Weights of a small transformer language model: 9.2M parameters, untied embeddings.
Each number is 128 + 32 x the weight over its row's rms, rounded and kept within 0 to 255. Layers, rows and columns count from 0. The size above them is the row's rms in percent of the matrix's.

# layer 3 MLP up, 512x192, rms 0.128, rows 326-337, columns 0-191
size [102 103 106 113 107 109 119 114 108 103  91 105]
[[157 151 143 131 172 160 124  96 136 117 174 121  80 111 112 154 119  57  77 126  81 169 203 163 138 100 109  93  96 150  78 140 115  87 131 109  95 181 100 117 141 140  79 145 146 120 112 216 149 163 201 164 189 120 167 112 154 155 122 154 162 127 130 132 133 170 150 168  80 121 143 162 150 159  97 114 172 115 149 108 105 141 120 134 131 100 154 176 111 164 172 175  48 104 120 124  97 152 135 129 104  89  94 132 123 119 156 113 147 154 154 163 136 153 146 100 164 157 121 167 133 146  93  98 135 102 108 103  88  85 104 104 161 128 187 103  97  90 116 151 125 106 186  78 143 125 142 207 117 195 129 130 123 146 167 137 106 137 108 151 178 148 118 112 143  76  67  98  65 123 105 131 138 129 158 105 130 122 142 195  98 107 110  20  96 146 156 114 112 154 163 178]
 [134  66  97 177 184 109  91 128 136 112 166 139  96 153 109 107 115 162 131 178 145 183 132 112 171  95 158 147 130 149 104 117  89 142 139 129 114 153 135 113 143  99 173  89 132 106 103 109 134 171 117 133 107  94 125 221 116  90  59 129  81 110 171  74  66 141 104 148 151  98 161 132 160 109  87 127  79  91 149 184 142 160 119 122  68 153 173 121  80 108 141 140 145 123  88 120 155 176  68  94 112  84 102 164 118 101 145 139 156 104 112 124 155 111 157 117 167 145 121 135  92  89 106 163 161 180 147 145 158 121 143  81 124 112 138 129 154 178 132 170 179 112 136 160 103 185 129 127  99 132 115  60 135  90 121 144 160 121 149 134 117  31  84 124 103 210  69 120 133 170 116 136 140  97  69 109 116  77 110 128 117 162  70 142 109 117 147  98  90 106  43 114]
 [ 93 127  91 134 120 101 133 160 183 119 143  93 123 136 146 163 140 115 178 152  96 184 150 107 137 137 123 105 113 143 160  99 157 137 186 110 156 106 110 166 175 130 143 104 138 136 173  90  75 176  62 115 122 190 111 104  68 103  83 107 140 138 174 136 105 135 168 131 102 147 117 140  44 117 114 112 136 146  85  89 109  74 104 172 107 120 137 121 104 146 118  49 127 193 115 106 170 174  85 130 116 113 129  91 184  62 111 194 100 143 114  98 171 134  72  74 129 177 112  89 140 147  82 147 150 168 109 135 144  72  62  88  95  84 179 140 142 109 163 182  96 139  84 100 156  77 155 112  84 126 162 132 127 125 182 112  90 139 131 139  81 114 132 139 117  95 133 163 135  92  96 115  94 106  62  79 160 116 139 137 137 118 122 158 161 124 138  89 181 171  96  95]
 [ 58  47 115  95 153 127 154 125  92 141  72  99 168 127  79 114 193 161 131 145 132 103 124  73 163 161 113  88 156 132 189 128 156 167  98 108 118 115 150 103 179 172 215 122 150  98 167 114 117 142 114 139 134 171 137 147  69 140 144 137 145 173  70 144 152 140  72 121 125 129 120  89 161 172 126  51 123 147 167 205  91 145 140 111 172 115 120  95 139 175  55 132 117 121  76  63 157 116  51 147 111  87 147 156 158 144 124 114  86 149 133 115 132  86 115 124 133 169 121  61 114  79 153 124 157  90 153 144  83 135 125 116 138 165 129 125 100 153 108 163 126 153 123 130 128 114 123 106 155 133 161  82  97  81 159  97 192 149 114 121 167 139  97 116 135 114 171  75 139  83 116  70 116 160 119  94 140  63 111 132 156  94 128 127 129 129  84 147  95 119 112  76]
 [150 101  83 159  95 132 127 135 149 160 177 139 120 104 120 108 129 188 127 125 111 128 137 132 143 138 125  53  71 128  80 113 138 148  69 146 139  95 122 139  54 137 139 150 129 125 130 137 180  57 105 105 115 103 149  86 114 145  68 124 127 137 119 100 144 124 153  95 148 152 151 128 106  92 129 188 133  82 141 141 111 125  90 114  71  90 130 130 101 134 101 116 115 114 124  83 137 109 116 132 214 137 125 154 162 131 126 146 135  88 162  68  79 150  77 154 108 105 122  88 110 130 158 195  88 135 116 115 102   4  98 134 103 117 148  24 127 128  90 171 135 105 129 134 110 138 148 139 149 146 134 182  88  84  91 168  96 154 144 133  97 158 111  54 167 127 127  70  78 125 142 151 200 122 170 127  89 128 120 107 100  72 166 123  57 126 138 146 111  83 172 158]
 [147 111 134 120  72  90 113 124 124 118 119 129 140 124 152 111 133 151 147 151 139 136 158 165 147  87 129 125 110 116 111 127 124 130  90  56 112 117 117 115 134 144 114  82 132 146 180  76 140 120 150 142 101 168 131 170 135 149 156  90 110 186 175 155 148 174 137 154  75 131 141  99 104 108 136 170  77 112 139 143 121 139  74 173 161  53  47 157 161 121 102 134 100 187 119  87 147 114 106 164 143 134 160 143 126 110 116 130 124  99 161  90 186 169 109 106  89 171 150 160  69 142 186 138 136 110  88 168  54  94  96 176 153 113 138  88  61 102  60 176 104 100 142  65 104 145 116  76 130 114 126 104 151  56 160 138 112 166 160 114 115 137 131 118 137 136 205 113 106  93 106 135 107 116  70 195 139 153  78 209 130  69  87 153  96 154  87  77 122 118 133 109]
 [ 93 147 143 101 112  93 170 109 178 173 108 110 136 150  72 104 157  87  91 165 162 129 169 139 114  89  82  94 116 132 140 166 103 134 115 152  75 137  79 138 132 121 119 137 107  92  94 173  50  95 135 110  95 139  99 113 131 141 150 110 174 169 118 135 132 197 144 137  55  91  97 122 184 125 140 123 106 156  53 158 106 174  86 133 170 136  89 148  76 102 176  67 106 115 127 125 110  88 132 102  50 160 140 135 158 141 126 127 105  93 158 132 125 144 151 141 124 147 153 114 154 160 123 137 144  82 144 113 169 134 108 128 111 130  93 162  61  56 120 184  82 141 147 139  95  96 139  87 142 164  76 191 108 122 187 100 108 123 100  73 161 162 115  87 118 108 149 174 115 128 166 160 102  81 201 123 156 142 136 124 199 120 133 133 165  88 189 145  82 140  96 104]
 [136 170 144 132  90 123  92 133 121 110 158 150 135  87 166 110 175 137  63 126 147  70 100 119 169 127  95  73 102 153 171 139 164 103 145 165 173 136 177 125 127 143 154 111 133 162 103 145 146 148  91 167 152 131 132 110 120  84 125 132 139  97 131  74 192 158 149 147 119 175 143 121 119 101  66 127 175 139 129  90 126 165 201 162  71 132 186 120 100  70 118 145 171  94 129 166  61 130 163  95 151 179 106 113 143 105 172 191 158 138 122 149 121 150 147 154  75 169 146 100 199 157 192 144 126 146 192 133 150 135 143 123 137 108 145 153 115 103 132  71 154 137 101 162 117 150  96 118 103  99 129 142 165  29 130 101 113 160 175 114  81 104 111 139  75 143  97 132 129 145 177 130 123  96  86 127 124 121 154 139 175 100 112 219 128 128 165  89 187 152  78 157]
 [139 145 130  82 198 144  95 144 167 164  97 150 121  84  58 125 140 124 158 219 105 101  63  96  87 102 152 159 160 148  86 104 120 110 164 126  92 135  95 117 153 133 107 130 155 143 142 114 156  94 131 147 127 154 129 119 125 109 141  37 119 162 163 119 134 142  96 178 103 189 166 166 101 118 127 162 191 108 179 121 130  44  97 140 172 175 118 163 153 151 139 128 135  97 132 105 208 162 146 143  80 139 140 104 104 163 170  68 133  88 130 114 149 111 146 131 159 129 130 176 145 129 103 108  78  81  82 137  79 171 189 157 165 113  98  89 106 110 121 143 134 133 144 148  83  93  71 180 109 155  77 139 148 108 125 100 132 128 113 120 111 120 174 109 130 137  96 148  84 119 155 158  68  88  90 179 171 108 155 143 142 106 129 116  79 139 158 155  93  90 162  68]
 [138 127 129  45 126  68 196  89  96 151 155 213 160 160  84 118 128 152 139 134 154 159 137 115 120 107 125 113 139 101 162 144 113 189 138  83 138 157 190  91 130 154 129 166 118 129 140  86  91 113 161 179 110 157 116 123 152 113 121 155 138 174 109 119 162 157 164  98 129 164 171 164 146 144 146  88 123  97 201  77 110 145  63 123 133 135 124 148  90  97 157 105 115 180 146 113 169  75 130  94 186  91 103 106  65 126  93 193 155 111 124 135  92 105  94  78 173 176  76 176 140 123 107 144 108 145  92 154 193  54 194 126 181 156 136 104 141 153 122 108 156 194 164 113 144 155 190 121 126 136 147 142 141  98  83 145 136 111 100  86 128  70 170 127  69 149 108 157 105  70 163  95 148 115 103 129 103 111 123 118 105 137 114 145 117 138 113 112 115 150 142  95]
 [101 139 134 113 149 114 117 129 140 135 161 184 133  90  79 158 132 193 124 153 123  95 132 170 105 101 116  78 143 105 158 116 103 114 114  96 110 144 120 117 138  88 186 126 126  82 101 129 142 177 120  88 149 153 221 126 117 173 118 141 112 158 164  61 134 126 110 190  97 171 172 100 147 140 174  87 183 124 155 172 150  80  80 164 110 154 179 181 128 116  83 147  58 104 138 196 117 103 122 144 109 135 114 106 123 142 219  85 105 148 155 165 134  97 149 166 142 153 150 148 108  97  99  72  73 140 149  75 120 135 232  92 125 138 141 172 147 110 194 134 105 146 129 124 146 184 123 104 193 145 119 153 107 143  96 122 116 117  96 148 130 120 152  96 198 148 115 108 112 121  86 128 123 133 107 140 110 147 166 141 129 152 176 154  99  90 183 181 123 133  72 108]
 [134 122 100  86  67 195  91  86  94 189 117 104 118 127 149 106 156 152  89 116 106 148 163 111 170 139 124 152  94 123 115 141 191 181 109 123 197 115 179 115 160 214  63 149 175 116 184 109 113 117 116  98  94 124 148 111 109 139 103 161 146 127  49 108 131 111  87 135 150  71 112 145 106 141 139 175 138 154 121 136 192  72 140 143 151 148  77  98 132 108  75  76 101 123 140 179 128  63 129 144  84  76 164 136 153 151 176 125 119 146 112 134 156 173 125 122  89 123 102  96 155 174 150 174  91 128 124 134 132 112 106  46 104 138 118 109 121 131 145 166 135 201 150 149  88 123 141 211 125  93  92  92  80  69 137 161 149 127 156 156 149 186 138 150 115 148 120 147 141 167  83 113 117  69 121 124 120 131 104 139 159 157 140  97  86 127 108 154  80 123  93 119]]
# layer 3 MLP down (transposed), 512x192, rms 0.0434, rows 326-337, columns 0-191
size [100  94 107 114 104 107 120 104  98 103  92  96]
[[ 96 162  72 174  90 123 126 108 144 132 136  91  77 129 100 166  96 122 168  85  90 135 128  88 161 113 114 117 109 117 139 183 134 154 105 133 117  63 102 150 147 134 157  85 137 110 118 127 106 161 136 104 120 117 124  90 102 160 166 156 164 145 114 137  81 145 104 147 200 133 154 213 141 164  95 153 154 159 101  41  91  96  73 159 144 136 133 199 133  98  76  85 117 190 139 143  59 135 138 125 147 128  80 109  70 154 111 145 136 174 122 104 105 161 114  87 187 174 140 122 113 139 107 160  56 158 114 114 121  79  99  82 112 171 153 145  80  96  90 131 172 118 164 118 102 129 157 155  55 184 193 187 107 133 160 161 144 159 133 129  68 106  83 166 111 105 165 118 110  92 159 162  59 132 105 134 129 123 156 139 129 115 102 159 133 151 148 112 139 114 121 169]
 [141 155 151 164 143 183 114 129 167  78 112  79  86 142 152 145 139 174 109 158  85 133 150 110 150  78 178 137 154 114  99  97 152 101 128 139 150 113 138 153 107 177  42 173 160 177 142  90 133  41 102 135 110 163 142 152 130 122 161 101 124  90  82 113 143 108 110  46 108 161 116 186 106 127 173 147 153 167 109 116 127  67 176 148 120 119 161 126 105 164 162 133  92 111 141 137 141 159 165 106 137 145 109 136 161 194 137 129 159 134 163 113 160 163 196 146  99 104 130 109  73 133 134  84 164 141 189 142 146  94 132 165 152 106 115 152 148 141 163  65 109 126  37 150 123  84  94 142  79  88 101 184 160 106 176 194 110  73  82 114 152 166 149  88 121  71 139 139 137 113 118 146 146 140  97  90  79  73 117 145  95 103 109 150 147 122  78 140 140 132 112 101]
 [178 114 117 118 185 113 105  77 164 132  97  98  75 115 181 151 117 146  76 100 132 109 190 121 124 165  99 120 112 127 160 114 125  78 174  96 159 139 126  95  95 146 142 138  83 132 136  71 143 136 101 119  91  97 135 156  93 138 100 149 140  78  93 166 144 166 151 150 130 119 120 154 140 141 170 107 125 173  89 102 147 129 148 180 129 158 130 211 153  91 178 114 129 149  93 142  75 170 104 170  36 102 108  89 146  75 158 149 129 112  43 141 150 103 162 133 170 121 147 179 113 136 118 190 134 137  79  99  89 168 142 138 147 128 115 116 157 152 161  68 188 138 198 109 118 184 113 119  96 120 142 127 149  97 131 165 189 144 140 127 110 113 125 185 103 178 153 139 131 159 167  72 114  41 127 159  98 135  50 141 113 125 141  93 112 108 120 119 102 140  82 113]
 [124 130 176 193 110 137 207  93 124 126 120 128 156  73  72 191 160 141 100 143 126 111 159  88 150 130  73  60 123 135 122 163 145 119 118 132 143 159 170 168 182 163 122 117 155 151 147  87  95  75 191  79 138 141 119  86 129 115  87 201 158 152 176 117  98 153 126  92  90  90 157 127 160  95 154 147  93 132 117  75 143 117 134 168 131 125 118 102 111 159  94 160 129 173  99 101 136 125 209 141 140 119 127 106 156 134 130 132 103 148 136 201  79 126 101 209 171 145 118 142 133  73 107  82 137  95  99  72 132  72 166 155 119 121 163 169 131 118 161  79  81 134  87 100  95 115 147 196  61 107 115  86  96 131  99 121 156 131 134  90  89 110 144 132 113 116 153 137 139 149 116 115 102 110 142  88 148 121 116 150  49 141 101 118 111  71  92 162 174 172 108 124]
 [175 112 146 187  58 155 169 131 115 133  84 116  80 121 206 149 108 111 111 108 156 147 138  95 123 128 104 149 108 130 128 139 123 132  91  90 163 148  73 172  90 140 130 186 138 142 137 155  78 183 154 132 104 138 161 155 138 138 107 132 137  91 177  99 146 123 120 198 149 157 169  90 167 138 152 103 101 112 110  74 145 114 132 133  57  97  86 117  97  89  61 175 113 189 130 121 125 216 145  93  67 140  78 145  96 120 147  95  45 132 125 122 178 112 136 123  82 105 128 154 133 106 126 164 167 136  85 122 162 109 169  58 115 130 194 142  97 137 131  92 140 171 156 129 105 135  92 135 134  81  99 135 100  64 123 120 152  89 204 133 119 124 146 128  78 137 148 178 134 134 129 118  96 121 112  62 166 106  86 123  92 179 130 112 125  96  83 167  90 136 144 136]
 [143 147 155 187 204 123 151 112 124 148 171 122  97 159  55  64 164  94 146 140 121 115 169 124 111 137 170  80 115 182 151 124 123 121  65 140  93 109 135 144 146 145  79 170 106 184  96 119 132  61  85 129 117  57  71 128 103 123 141 121 171 118 132 124 172  85 149  87 126 154 139  83  93 140 107 157 120 159  89 103 137 160 161 129 126  97  94 141 133 170 106 153 126  91 147 129 115 141 212 109 147 118 122 121 148 144 131  84 130 126 103 175  87 107  83 144 161 122 162 145 124 143 157 120 134 119 177 144 145  78 140 213 129 149  63  73 159 100 181 140 111 120  43 137  55 159 152 151 128 111 102 125 119 129 118 108 151  68 112  71 144 121 115 108 163  75  96 151 179 141  24 121 124 133 129 144 184 131 151 114 119 163 118 173 157  97 144 140 141 150 138 140]
 [152 131 197 101  26 139 102 134 129 172  94 102 117 118 100  97 184 109 156  79 131 105 150 131  82 160 123 110 157 120  99  91  91  94 202 109 109 162 157 126 179 106 169 174 123 117  71 214 219 108 128 112  94 179  81 149 105 174  91  78 152 113 126 138 144  68 121 120 153 110 105 115 101 106 145 142 111 145  92 132 170 116  65 156 106  96 169 128 162 138 160  88  93 135 169 147 111 113 121 115 120  99  72 146  96 137  77 102 155 158 120 141 175 158  93 139 135 120 179 116 112 109 140  92 149 108 117 181 122 122 116 128 143 118 107 102  90 160 121 154  67 159 113  91 190 175  99 148 122 133  81 140 152 174 114 125 134  57  85 139 127 123 158  55 140 104 153 122 174  99 116 122 149 141 140 158 151 142  94 100 144  84 112  92 175 113 154 148  67 110 147 133]
 [ 94 140 157 146  61 112 164 134 173 115 180 131 123 100  30  85 125 185 102 161 113 149  50 114 102  96 139 169 186 132  86 134 110 126 139  87 160 128 150 156 109  73 122 110 170 127 111 192 184 113 147 132 163 110 152  92 104  53 109 107 121 116 136 109 145 143 137  92 121 124 116 136 112 109 145 110  99 133  83 138 132 136  64  77  98 132 171 162 167 150  99 164 154 130 123  98 168 108  90 132 143 144 108  99 166 175 117  60 155 101 154 139 157 174  87 123 181 120 145  88  84 117  92 108  80 118 134 156 142 166 136 176 146 134 144 165 147 149 153 132 101 153 172 117 140 141 106 153  87  95 208  96 159 157 151 127 154 155 130 121 146 199 151 151 125  89 156  96 154  97 143 118 117 132  83 120 204 132 119 136  96 140 123 194 110 155  63 173 111 166 141  59]
 [126 150 146 102  99 104 120 135  97  95 131  90 102 110 129  93  93 101 129 135 166 150 102 125 144 139  50 150 124 132 131 152 162 135 108 109 157 164  95 157  95  42 130 116 103 118 126 128 157 112 138  91  99 121 118 121 140 145 103 132 140 114  71 100 219 125 116 130 153  94 194 102  56 193 159 113 133 189 133 114 121 155 174 126 147  46 126 148 154 129 142 127  96 108 148  63 162 110 122 141 143 147 140 132 136 121 161 175 118 153  83 116 108 137 186 125 114 107 147 123 116 118 129  40 185 150 133 157  66 145 118 113 153 193 227 137 128 178 116  88 148  84 117 102 137 134 137  90 178 152  95 118  76  98 162  60 130 188 135 105  79 154 127 141  84  76 113 155 143 110 112 136  72  92 120 126 108 101 120  79  73 125 163  69 150 158 137 190  97 135 129 128]
 [129 164 152 109 189 149  77 142  93  95  64 156 143 149  89 138 138  86 140 109 110 167  96 117  57 114  79 151  96 146 145 113 138 118 104 110 134 150 122  88 174 121 139 171  70 119 122 107 135 112 161  99  75 191 228  89 127 109  91 104  92 126 179 148 203 117  83 116 171 129 121 157  66 127 155 130  87 167 123 171  98 207 138  80 140  95 173 127 109 120 110 144 133 145 137 116 127 142  99 107 122 110 121 156 169 154 177 177 170  60 113  92 111 146 137 127 140  64  74  65 123 165 141  67 115 133 145 112 112 134 121 115 113 154 156 153 110 140 109  76  89 144 123 124 176 118 108 165 117 152 162 145 153 143 141 125 138 198  99  96  93  87 103 116 175 130 169 130 124  88 106 108 175 142 130 118  99 140  79 137 141  87 125  84 172  52 107  76 154 143 120 131]
 [116 169 145 109 147 143 138 159  93  68 175 122 131 116 137 141  77 138  94 113 106 168 151 110 135 211 140  99  74 121  89 128 134 143  90 114 136 101 139 129 122 104 122 136 127  88 154 108 151 157 137 101 109 124 155 142 133 160  89 132 169 107 106  73 154 100 158 114 119 140  57 129 106 154 151 143 161 161 172 178 102 139 141 122  64 155 207  89 157 135  90  88 132 170 156 133 103  83 106 127 124 158 182 129 162 152 127 124 125 161 174 153 126 130 141 214  42 145 117 150  40 136  72 106 118 149 118 116  91  65 160 137 108 112 178 120 102 135 169 160 129  63 158 146 118 129 156 122 188  46 121  61 178 181 130 125 101 185 135 150 149 138 124 127 186 105 162 159 102 124 126 114 142 104  97  97 108 133 121 152 151  85 222 136 155  94 152 126 128 148  97 112]
 [ 93 159 128 124 181 150  89 167  54 140 104 125 100  89  97 128 139  67 119 145 118 148 115  85 123 165  88 173 157 148 133 155  58 123  79 125 111 141 107 137 140 174  84  93 172 121  94 197 102 148 120  64  92 170 134 102 137 147 120 107 123 139 110 117 184 133  96  91 156 125 123  96 107 148 118 120  94 166 146 126  97 109 104 174  56 128 171  93 137 116  80 136 147  49 129 160 139 153 113 106  68 139 126 122 135 136 105  94 138 121 150 135 148 156 125 151 125 107 100 136 147  40 152 112  64 103 173 153 107 135 133  86 137 123  88  94 142  86 154 165  87  79 103 218  64  84 152 156 110 118 149 109 173 117 162  79  98 187 141  92 182 129 114 139 133 123 114 180 182 132  96 131 158 142 114 123  58  77 117 124 129 144 175 190 135 112 169 117 166 152 122 134]]
# layer 3 MLP gate, 512x192, rms 0.123, rows 327-338, columns 0-191
size [112 109 111 108 110 106 107 112 101  97 116  96]
[[138 165 139 129 108 121 102 108 111 146 157 149  85  87 127 136 154  71 137 184 127 129 143  97 120 108 100 189 146 143 147  70 195 121 172  75 137 119  84 104 170 121 155 105 142 183 193 148 159 122  84 194 122 126 155  85 147 121 103 146  88 152 120 166 143 131  84  73 107 131 203  68 182  77 103 139 137 130  68 145  88 174 105 161 150 113 129 151 140 127 110 141 154 116 178 170 177 140 122 150 139 190 124 121 128 119 122 118 128 169 126 137 156 138 154  85 173 138 150 115 170 118 156 101 142 140 146  42 174  84 159 169 119 160 172  88 164 189 128 107  73  99 122 179  62 112 125 179 103 228 172 119 124 151 161 113 150 124 109 119 125 119 141  90 130 104 103 116 145  98 157 111 111 108 152 150 114 148 125  86  98 136 133 175 106  99 188 137  98 153  76 136]
 [104 142 152 109 153 124 120  56 117 134 124 133 151 125 156 168 127 126 110 161 139 105 115 149 114 177 167  69 153 117 104 109 152 129 134 156 105 130 120  85 161 135  70 132 108  93 136 143 161 181  99 146 171 115 159  85 104 150 152  58 152  76 124 186 174 152 150  93  87 150  74 116 153 112 146  83 131 105 122 134 208 189 185 114 135 190 174 131 119 112 183 102  78 142  61  83 135 153 140 130 115 128 103 145 111 154 145 150  99  79 145  64  91  95  69  97 150 137 102 170 106 142 104 140  71 128 137 102 133 144 114 156 126 181  41 147 133 136 158 138 158 123 138 169 153 146 121 141 190 149 175 181 193 135 132 195 141 109 144 148  39  87 135 130 120 156  74  87 120 139 116 146 131  95 147 102 144 163 140 132 110 166 119 149 143 131 160  95  77 117  86  79]
 [ 64  78 123  43 155 162 119 160  79 150 153 161 113 105 119  95 121 115 195 104 118  85 193 115  88  77 171  87 102  92 142 121  99 175 115 115 139 135 136 146 141 140 142 130 167  72 100 122 140 164 152  81 120 151 209 128  99  78  96 126  97 136  82  78 145 106  75 152  81 111 112  50  85 193 123 129 134 181 173  75 127 154 166 156 172 115 141 137 173 121 122 122  93 143 100 128 164 106 140 121  68 124  85 118 152 120 171  99 140 158 142  72 118 105 144 102  88 182  95 114 106 140  85 121 176 116  98 118 126 126 141 105 157  88 155 128 132 148 117  88  67 133 133 124 131 113 118 124 164 123 137 112 123 198 175 129 151 104  74 132 169 126 117 110 167  92  84 112 108 105 143 133 147 132 155 142 112 113  87 156 114 110 220 130  89 121  64  91  70 128 140 108]
 [151 142  96 152  80 116 148  85 135 123 125 125  84 127  83 130 187 117 147 170  78 179  91 152 139  64 138 101  38 163 150  96 111 156 142  92  95 108 163 135 148 116 119 103 172 134 128 142 183 106 135 155 109  76 119 163 142 101 100 131 181 206  82 122 123 103 121 119 126 189 103  88 139 186  73 130 155 169  84 120 115 186  86 141  92  84 156  99 128 158 137 136 124 164 114 129 112  99 105 131 110 147  91 119  93 131 155 103 154 150 143 122 110 152  92 133 174 205 115 165 104 142 146  63 119 113 108 167 147 177  84 150  97 169 107 104 149  82 107  99 135 132 106 136 116 112  85 104 105 115 129 114 123 105 174 146 146 113 122 156 161 148 137 167 138 144  67  72 203 181 121 124  69 147 165 184 136  76 126 194 136 153  96 158 112 119 142 148  98 168 142  43]
 [ 96 148 160 132  82 122 140 101 139 120 111 100 127  91 158 111 201 130  67 172 141 118 157 152 138 144 195 104 180 134 143 135  60 106  82 154 102  48 152 129 104 100 175 126 128 107 133 136 103 161 100 122 149 100 111 171  87 141 158  89 112 165 145 117 105 114  93 137 157 117 101 151 158 122 163 174  83 118 124 109 120 139 108 192  78 139  41 114 112 113 134  90  66 130 149 106 131 123  81 108 146  59 133 152 106 136  95 120 174 129  94 110 140  92  85 116  80  71 163 112 117  82 190 112 119 109 135 131 113 126 104 123 109 148 124 132 125  95 192 184 105 117 120  63 138 154 130  87 117 147 214 170 129 176  86 174 130  87 205 120 143 148 181 113 152 144 124 113 117 111 125 147 138 211  92 171 150 146 154 116 181 147 106 126 146 171  87  87 140  90 164 140]
 [146 173 122 149 161 138 115 100 137  68 135 123 137 138 105 119 127 142 142 163  85 105 167 158 127  99 112 150 114 170 186 120 168 107 114 127 140 121  99 104 149  90 137  97 150 131 136  80 134 104  78 102 138 147 152 160  93 139 171 153  96 138 151  92 133 105  98 174  97 182 118 132 104 118  93 132 121  82 117 176  84 121 126  63 154 120 125  93 122 244 104 115  80 122 123 104 139 163 120 158  86 173 118 155 126  86 140 135 178 133 173 132 197  95 114  86 135 165 125 184 180 123 107 118 113 155 115  71 118 156 161 142 181  89 129 141 141 122  97  98 122 100 134 102 157 144 124 101 155 118 178 156 143  99  82 162 110 108 174 140 136 110 166  88  77  58 117  62 125 131 115 105 107 161 133 127 116 232 187 132 176  60  98 144  68  82  96 115 158 186 162  80]
 [135 102 173 189 117 137  94 143 164 129 142 128 171 113 129 144 146 129 154 205 168 109 139 125 131 195  97 132  36 163 145 184 109 103 116 107 104 131 161 104 105 150 200  85 110 148 137 172 170 140 143  52  76 100 140  69  80 116 119 108 107  80 115  93 111 127 119 115 103 151 128 140 163 132  95 141 121  83  83 123 117  89 128 129 122 148 173 176 143 195 124 130 167 147 134  85 127 111 163 123 176 131 163 145 158 120 122 140 130 134 154 157 140 127 167 142 120 196 140 120 207 184 112 113 172 165 114 139 173 108 139 129  99 130 163 103 168 124 132 103 127 176 143 122  54 156  98 131 124 132 183 162 151  89 153 124 192  37  85 129 105 100 126 109 124 129 115 163 183 162 145 133  86 149 118 174  80  64 135 173 162 153 118 131 106 120  95 126 126 106  89  62]
 [114 115 144 117 191 128 113 122 198  97 179 121 160 103  98 177 155 176  73 109 150 195 173 155 130 119  97 163 110 129  86 130 131  65 192 136 144 106 164 154 138 104 198  96 151 122 145 153 141 144 134 161 134 125 142 145 157 162 148  42 175 113 196 135 126 137 155  97 150 144 125 146 141 147 136 146  79 154 102 109  94 170  84 142 160 140  68 118 179 108 135 103 211  92 125 126 142 118 113  73  72 151 114 103 187  89  95 160 114 169 125 135 139 125 121 166 173 125 126 139 107 101 132 108  87 132 191 141 112 140 138 176 113 208 160 163  68  94 188 147  75 154 149 128 147 106 161 116 108 124 119 136 108 119 175 193 104 135 147 129 118 119  61  94 108 137 142  82 119  88 147 138 185 141 119 173 170 144  89 131 127 138 108 122 118 182 120 101  92 147 184 114]
 [122  92 145 173 138 128 182 132  99  92 226 173 124 125 133  85 111  88 114  88 159 129 122 129 148 106  87 146 114 146 127 141  46 108 134  92  72 134 107 164 172 172  96 200 133 150 142 132 112 113  67 118 165 121 166 118 158 142 144 185 175 173 145 114 181 163  94 121 192 121 128 144  55 132 181 119  74  76 118  90 141 163 113 135 166 133 160 108 148 133 165  58 130 171 175 131 134 110 161 131 176 111 117  82 143  90 145 153 186 149  78 154 147 118 123  86 106 199 127 141 136 153 125 187 161 181 136 144 179  86 151 130 184 136 131 105 126 140 137 137 130 174 135 119 137 148 162 110 191 145  94 133 116  97 113 138 135 139 119 146 181  57 160 134 132 130 147 142 102  94 158  88 112 142 160 165 123 126 150 131  39 119 171 111 114 122 130 157 148  93 173 115]
 [172 140 129 125  74 129 116 130 171 106 124 132 118 131 131 122 101  75 156 139 134 178 142 125 178 109 133 101 142 106 147 145 163 102 101 113  98 104 150 130 175 167 142 131 166  95 159  75 159 125 111 149 143  80  45 138 158 124 113 130 148 117 143 135 117 126 106 155 151 126 118 126 131 153 137  89 146 196 121  87 215 174 165 103  92 121 107 130 161 150 141  56 159 151 165 123 112 117  60 101 185 127  67 127 123 150 137 164 149  81  59 147 106 138 131 171 115 159  99 140 146 109 103 134 167 198 177 108  76 149 156  79 132 148 127 116 110 121 143 144 123 121  72 180 175 131 151 111  47  66 117 127 161 157 114 146 167  94 121 202 204 125  81 162 121 124 155 127 123  78 211 102 136 110 138 180 166 108 125 143 117 191  66  90 111 161  98  96 124 150 150 137]
 [136 124 145 122 115 159  79 100 102 104 129 138 121 120  49 120  78 133 106  95 112 118 135  91 160 165 152 123 117 146 150 116 172  95 131  96 154  93 123 113 122  90 125 110 206 206 237 118  75 104 123 129 108 108 132 153 133 171 140 109 123 131 166  82 101 103 158  97 169 138 141 139 151 179 174  85  95 141 203  77 135  91 129 113 159 133 149  98 116  77  88 153 115  79 168 179 140 126 155 163 155 131 189 101 155  83 109 147 139 152 164 152 136 129 106 143 149 113  71 100 167  99 107  63 116 132  60 102  95 104  74 123 130  90 161  82 131  84 108 116 120 148 115 102 164 131 165 173 137 174 100 161 146 139 118 180 124 153 163 156 192 129 144 115  89  79 153 149 153 100 154 147 111 165 137 157 157 180  99 105  64  92 134  98  86 153 126 117 102 125 109  58]
 [173 153 145 119 120  43 105  91 153 169 159 109 134  47 142 110 199 163 136 135 136 124 140  83 142 169 158 178 152 106 116 115  93 123 133 185 131 126 179  95 138 159 185 156  84 171 142 132 107  92 130 141 157 159  69 159 175 149 138 119 206 139 160 135 153 167 138 170 167 157 106  83 113 137 137  75 142  99 144 122  90 133 134 100  55 144 128 133 139 177  79  72  81 108 162  65 150 140 141 125  79 115 117 160 137 119 119 129 158 170 122 136 176 128  87 135  95 124 134 158 168 100 148 115 161 132 130 117  85 187 125  99 170 103 127 108  82 134 131 131 100 141 119 163 185 162 134 174 106  79 125 165 158 144  95 171  89 111 154  65 104 171 149 121 187  82 151 134  91 142  72 129 126 156 167 203 138 118 153 101 113  93  78 143 167 108 132 142 107 156  88 102]]